Part of a small language model's weights.
Size: 12 layers, MLP 768 GeGLU.
Each number is 128 + 24 x the weight over its row's rms, rounded and kept within 0 to 255. Layers, rows and columns count from 0. Numbers have three digits each. The size before them is the row's rms in percent of the matrix's.

# k: layer 5 attention key, 448x576, rms 0.131, rows 266-307, columns 504-575
# q: layer 5 attention query, 448x576, rms 0.129, rows 267-308, columns 504-575
k266 088:123107083104129140120116120170121114158102152148116087121106145136145158100174127146108118117118097144108143156106127149120108116116138144103079120115096121096149144135107152202136079106156112054115167111102131135128
q267 091:164139126111086133128138163106155120123133124133090110145141119091102128146150132123114111112094138129124108155094117119117144095159136147068105103139112084127130084152107186162136122132145141106102107168142148095150
k267 095:160158083136141108135146119071140117175179084136161126148103105129111083122147141115151155148165138094121101086133143130135162130156154099159100105096156148114151180126148081115114124133134142157133062145168080106124
q268 100:107103129137138129141139119154120131138143101097126116130111154129110075090135130146085154162146149133122131090144104105149152107147123133117115127085160116117132160125136121122154118129149116141137154151112136135136
k268 104:161138111100140137124126126097121132141172109137110116134111108093101167153120124133139096120112143122148151161118129150135123106145155115110190099158113181109097125117099157148160149113169125110115146045100111112103
q269 089:137097080168161112162136151154120123130112119123132148137124121126106149076120154147118124120117132129106105138141094154126087133119110154119122131146126068110129132176134121115114140130161130095109102133138159150077
k269 091:114144137103092106161142122110094145113106126160115127118082137135132146107110159130118129136148108110125149112119119159142115118148120146089137135119138096172113095116109125150072133128143172127112161165113131127167
q270 089:144111133104099154121072113145143126123137112102107114107120139129150133152136129132168123145112103087137090165100107124125091091155101132127112137117109123074146157142103117144091157121127098143119151143111115155137
k270 090:122138151132132133106139098107140133140129134119116133111127127125107081125126112142136130160108146098116123131080150106134166129129124129135169118142122155193121101102109137155137167152140117136116102128109153149159
q271 089:105144134097113104139146140098123141128089109155128145131128122135151119126153101103146129134138116161125140132143119144148161110142122152140153106144110149117151150119155176132118108162116138131155119129112155141131
k271 097:121146137123166158113167129116155117105111132121100127143152124126129143179115164162149149098136095117105099148099165161125159091126118120100147120110173139139162156122077133152120118126137121126106103152106108130172
q272 090:157105103144135111125113100170126112118119095164107159125125138137126120160067130120137152124131145112148171139137125144147157138138125134112145116160096109128160121164114143142176120135140127066130133135140095118145
k272 089:129122114145124157119127110112159150135178091097137130153103113156149119131182139173123127116153115125080177124126103097079160146095135080096138082130147149113148120082162126119153126134178170127100126124159171093155
q273 095:183119148103140129132143136103144096165176143156128121125174098111140169129113105126146112128121125169138077120095135106104120193128126098136141117154103117072089098096129112147111110135130125114135108106081164158126
k273 089:110160112150122090094122092173129162088102098116103113122121123117106121110125159181067162149108150165141147120142102163146129121139116075135101115138119108134182137132163115097125144146084170106126136114165139101148
q274 092:101121102135093149135103081144110120137112128166106118106133135092155163117149133133112133105158119160121121146162160141123128131128086165175148143143142126141129104136144093128142146129118112132159153123095157083116
k274 089:138128162139110111092155125155163147128106117119119120102067134169143078161090114197090120138096105138108170136124104127158119090081147117132135122133142150137140124124142183097078173167153082095066147079141121174134
q275 092:122110113108177098154104159109131116089159123127153132117120110180122114147094110127094109126158145168120130119125145083161119159070126132113084140146134152122084130145139126105117088140112095143101149163149128113111
k275 087:134154081107114132132118145133173154156134092142146124123079131121152128122135139131145127128156107131136131162131128156112136132135124121101142122171140134121166115129125118122131147125143194126106129142156118099112
q276 090:127146148144171110188127095128126070131087130172120189108127131142118120090123141126133127152167128161092146079160155066161121170141123155086119181098142137079142143099100124098139147118118121129108147134127143148122
k276 103:126088142148102130155120173132141144086170143133127140142122150158123173132096137111068142073137158116123184129163139094110091125123130124142132151148126109118140200135125108155155160133098118094130144085100114144099
q277 097:097164131116114136138165130090148123158119125135132089158130129159124108132132148099161132189118108114104125163106091122145085131084187135118139140128092147127101129126115110158103142129151156102096123122171136195165
k277 097:123158132146178113168112155128152108118113109149128126124149104123160157111183152111126115133177139139105108091126155099116160142131143091156122096139123189098131125100073136139103079185124144157140101102127129104162
q278 087:112132091174166137099098087168133160119142110185130134121165136162144126154146123136110124147113124104129151111145122132152135098110123117116117103097103131154115109085134108099127150177113097099150092086121112152101
k278 120:142140101111142116123105126122142100145126072147099131167118125102124134146116109169151134154151094115132137125112136113097203142092132113114185119168135136105138105108144151148129101131169142127115095117126135096149
q279 088:164088093150134105129149141129136137120144130141094117133122095106142142163089161195112182124128101130117150169177142098117105111169129120114133148133168121118129151122117127161126141140153175153092134094141088146137
k279 086:134116165110114137094155091119122091170203134121148133124172094124121143108112105108103113125111133126114132120128105100141123113109120134139128122144096152120152148130115145117112128128133098116130127096137120111107
q280 092:143110143085138187163143120093126129146109095092154118146099124122161109113140143116098108156163102147082141122135168111149152146147116102129152114114154126140102138075120107153147128138126164108140076134120138104113
k280 093:110133143122123149126118129157082131091144136163128117109154147133159160121133083139128134071119139140183116117087126138134088142146148128123135110172135121147158139154129145115136128150109094106140145158107148150109
q281 091:127140154129145141130072184118149117130162137112113112125167123139133143126108151107148147147166121107117113112088143119111086136142153144116118116205124139108147165109114092131130144116146158126101127131107160131141
k281 090:129076130153105115123185105168127150168113116147121131130141135093139144092113129123170120183130135208127113134119131156114126170146082153106127143097088132093114162134109156105118156143141126152125132182146109111095
q282 088:194118114147139171137133115097171142128118087084164095108133104122132138104132079156161123130105141147114178135088114126113077143145127162146162099129140179104090145109143156143131141115130098126104147116116157129146
k282 090:110122121110176125102104111182122148125124147109142174138152135116142166121079168095117115115139121131154131159158121143110122095077108097097109106088131123118099113129132138107158141134159125145125169138192137153120
q283 091:146133128071113147127104153110129146120095146108143142110129125126162152149145117127203114122127131156106152133136106125059097101113164117156148090161151127121118116140138142131111155169131124158115131102115112113097
k283 092:129147143140135053117143131153126103107122129139114136144148182112123111141166159135093160194129121107154133135125141125133138173104148101129132203117133121125120119125134127140116163080157106094109156152140128110155
q284 087:141096154150079147090071122166088148118139145148141127096090111099119161120129136163121127141101145118107162156110081083123161142152142116138135137125169113131134137168116068141099146120153158119115139146138119166129
k284 087:145147099173138113130146102071131140156124102169085151112127137134095150122117147140138109113104141144090152121123165164122159182196144119104110109098115160136119094131178154127139105129101075142119069114126113125112
q285 089:165103120156121118115166164122165128082120104133134133098141129122115106151119133116144069164176141144147132145101120148118122152119110124144153115144173112096126142118165153146176151111119113114156129117119120093131
k285 090:090094102109085141132134081080117104163147087129155147138108112130094160123140141089148180129178073185106113112180132137182134137154154090174179126133135133132156140110084144129126127101088127107113155138090160149134
q286 091:160156118105130105117140112079146105108124137140063095097125158153122072144117118151126125087143089131106149124141144129127137140134143134146102110140150109146148125141147112123129171145141175124147115081140075130102
k286 096:133140114140159110108126131168166124160132182081176112129142132124089160140133140155103155132118172176095128139124137115132115124140151145116095143167134151097095111128089155126128139133114127110139166155141141151123
q287 090:125132152159150170157140131123123082082130190125141150137097084144130090148086112141143175094121098169151130104159131127149114126122106157110113140099138094122105118107130162139122064108115124165137156132095101111123
k287 099:127134102074139109130152168119110111118157098121134132142139143145141149133119141116114169135143106145118119152127111139113159109117145123132147119129145116137126133110119133128115097164134157136092093111141099145158
q288 094:123120128128134156089112162115108112126126119129155139130133125106083107141119137146147116122119140146145125075160130122139155119167129124152131135113113094087137115101144126127099116135087106163072137150164164140136
k288 091:112130166137132122147165145150120140085131121120121121154150169126110138128138149131100151154119110155165139133151116090091110138132134144130105130086097109164131100139100141113153157116168125156151141151137190133105
q289 089:117111102080124119147153065105126121143132135155099157104138157145128140124161096113118132171132105133077156137078099166154160132111118129126147136141186122153172129177111075120146121122153148108165104115118115105138
k289 090:112117134143089112112142153149124152132141096118096108164159150167114104085149117097104140151107079111163102125104131138144163127124164126103106160114125110127095133085105122113145113123138096122122171139129158134117
q290 078:125116155139096109121132146132157180133146111166145103141165163126108139120102143112131129147160111139111103148119148109114095167082113177115068135095123174134115107142108146092138143114114110105134146127164084192090
k290 084:131125103093096141121149153130126149175121118161103131142147071156100134100097120143161117128112115100109156132121155145180133102105117131109162103130147124139124171128160128102139089152139106094106145097092117108177
q291 089:147133145136118144137150101107163113144148111183143134087138124149101103131160123137151076097113128150121117110128136177127148165093104138110123113154159110112152102195125152113134116154117148134102071159112111116118
k291 094:096160119113142126119111089156159117113159141122157140116154134148114090079138135068134167144156090121144125118132145116171152167134142156133124149120148096151103111094087115112135144156123125155132125141192158143149
q292 091:140147114140106072168136151087119114147121132136079102130137136125136117124179124164131123106144098145089080120147120101144172113136109132157120128114135120103129125150122119160118087129122117163094129117129112114101
k292 087:105104117164150152067117114105124128137131078096122135098126135098072094107139155140083162125123090148141134089104124132111149119183099117103132180075122153129152134103130177112141116132127110135138134135145110096146
q293 093:120122146079121193118139161096117105128095155095085161137154136118128135140133149110136102132131157125109130078109077182113135181093162110139167114143126106103138139105135130137142122146083141170139151154134161144119
k293 096:151102155120131106102117075097178127132098075098169131123131150117126124106143135121088160136178145133140143127139165127165198129120167082135117120072152120127168140123095129121095097144160148085124156132161110120159
q294 081:125083166119081128135158136150124120108139105134127084150134110137109107114077117110109104102126080104145108112152148121101113126150117153105121166089123124157121126084096140092118127127170097125139141103125114113137
k294 092:127092139152169119106112146137149159128130121159095138124100135140158132132152160148143116117152160115080134157144120136113128094092142118094162099132141107112161158151101116150157128144120111130119111106126149123172
q295 089:182128159151044135112157123141166108137136146085091165159137098154123136144133143110123113070111129163124096117136099125104126136164131126157152138152120112083089098085135121146090127149150126134131139107143111150137
k295 097:097102089144129184141146117138121117102100115116127113113110091157112126083139104106141162132161107147121150132125111154138148148116125095148148127088117146122128160107111123107104132138158142125084111168123129109152
q296 093:128117143149102099120107112141127128092158178091156149137165152120141100130151129120183129142089139144154112098160141110127158131169131157124122105171127119114133166093152090137137125170127138137173167129134138100151
k296 095:108083135113085107101135149164096137123072142169135139084133144121119155133164142191142113133090175122103157105135099139162100070130112123129138135144142152112124076132116127149136120114125082114102114107151157162067
q297 091:148126122148157125138108123113123156116142115076129166133085120151159127108126069130190165095141129127157152137118140120145130149129085156122110112078119135107108117120156113124164129129127093128128151143147123161108
k297 095:133152118103119086147109095130106147108109124060147106163132137109123160079109158117075121130104146110132156143149146105113101147117118113115100153170145088131127161165094096126120132123124133153178143106135103133100
q298 091:117094097115147123131136145132120110110107147133137134129086144133125120147142082145048130086144147138138137090161135109139134124131100132124099151127147145106160143105139170139060147143111124162098166154133118129119
k298 101:160133118142114116128129121096075166130098126146159148092128121116117160125131140112098140116112163121127139108120098158100114122129120094149147134161115142110130112121149098112131144129119140104162160136144141159085
q299 087:112100125111141121180154128133092141137132086159133117098115158107148131110116096141082180115156120160131123080089156141139164135124075125137120087089155130102178117138116101122094094117138113147073123149113089122119
k299 091:171120109117119132107167140122121156170140143127145139147154139096153128163143116162108079120119146132107114131132073107140089125122157143124157157115108102160139120158156184156164105155119104141095125147119125130157
q300 093:113113101156094141111151128149082138095095134119088105109130124123108139109116143088138106100144115110119110163112103141112129083122143151134126126128081147148126120140133130134102130119122124137129150124090162106093
k300 090:086129125127124094159090148166141178153138151132137137136134145155147074105164108146101138116122100140140115105112165148114160176125108127133142137100123118142119154096127143124097115137111104123126121130142120160109
q301 088:147119133112119143138125148127090128129120127094139117148109128123094152180141096134097097140127124120148108074142129178092124123127183121132120120112147116133125094114155140133129155105140148152116099153125120103145
k301 089:111144077141162161122165133129148122162089088146095156142117158136125129125178120118145148123143130139151138139116116184149150163141104124131103118147123133147129155134088148195160099169103133088135122129132165077123
q302 089:119165132164154071109111154134137155144111132140161144143124183134114118098143120167183159114135140119113135187157135101114123108103169140131158106135141130148133105127085115144113149153146091110124118126136138139112
k302 088:101122082114159088126134087144115096132099103200108090096105072068138142144159113090083104157118100089143143123116142125166103136125069107142106128146094130110112115133087139108097138117142127134128098114160145135169
q303 091:171143110110115157110138147134168144134145136129144116158129113118118151155130131097171042108127157129136135149146137111089157079127107169150096139162083122084159130093106128140138127104149126125127108119121120101137
k303 087:137143121130138113126138076099134109107163110151131136150148149119095140078094119168139175150171104172156141096130143131092125165119107098158166112131141095155118103101135174123123178150134135142105126147119156129152
q304 091:146141114135145129082123104097115129112103170111136141163143154146106118182109096107155155158125100060122123151131140142097125120131155143156086133157163154132153123119142096172127123132137130156086104126143134142163
k304 089:093149089119216128152094155099181100122100132130110109106107168148128149169160164128140125133149162115076137113084094112131137150153137085151129166103110142178154168055110155120137136120141127156139155138110151138126
q305 085:150167088102136140095124110121135124143162094125149121112141137140124123117118174153118122140128171104103148179130102158107116104140111121147083162145098154181106088121136157151123111129132168079084147113144144139131
k305 098:142122166137136097125119119133148163141097196133140120095135154121124167126149109118121139119113134157145126107156127128102119155166145136125122114129127130113101122157173119117142124105087118116139149121057154172111
q306 089:125126088129120104147136136111161104138112141117142179146143105147124111103119158175119121113084146097098149130131156130160182090116114101141131141148184120133100156163147132092121143104133121116129120166099159121095
k306 088:133143138134134158120138115151117130145136109083119087150129194101113148183141145135090106122193118127123136116139136137136129114129094141129161152104093111092135109077111126163152055145078106177113126066127057121137
q307 085:179133121094089149133128128122129123139147160096160143173099135110129144126107130140167127093114144142132106163137154132077122152144076116130124122183134128125162107149113128095119169096107131145128138130146133087150
k307 131:141132111106144142126143110092153119145128091167111118126122125143123117108121100136129141157138055119138114119102126158140177129105136109098143096122157152087139148136143140138139103143136145149108092137136106117118
q308 096:115113140140159121105147102108128107106097091107109100126161113120130129124116126140133139118079180107169138158110156157144126114083113088121153162159142109076126139141132088129125163121121122160097142108118164129088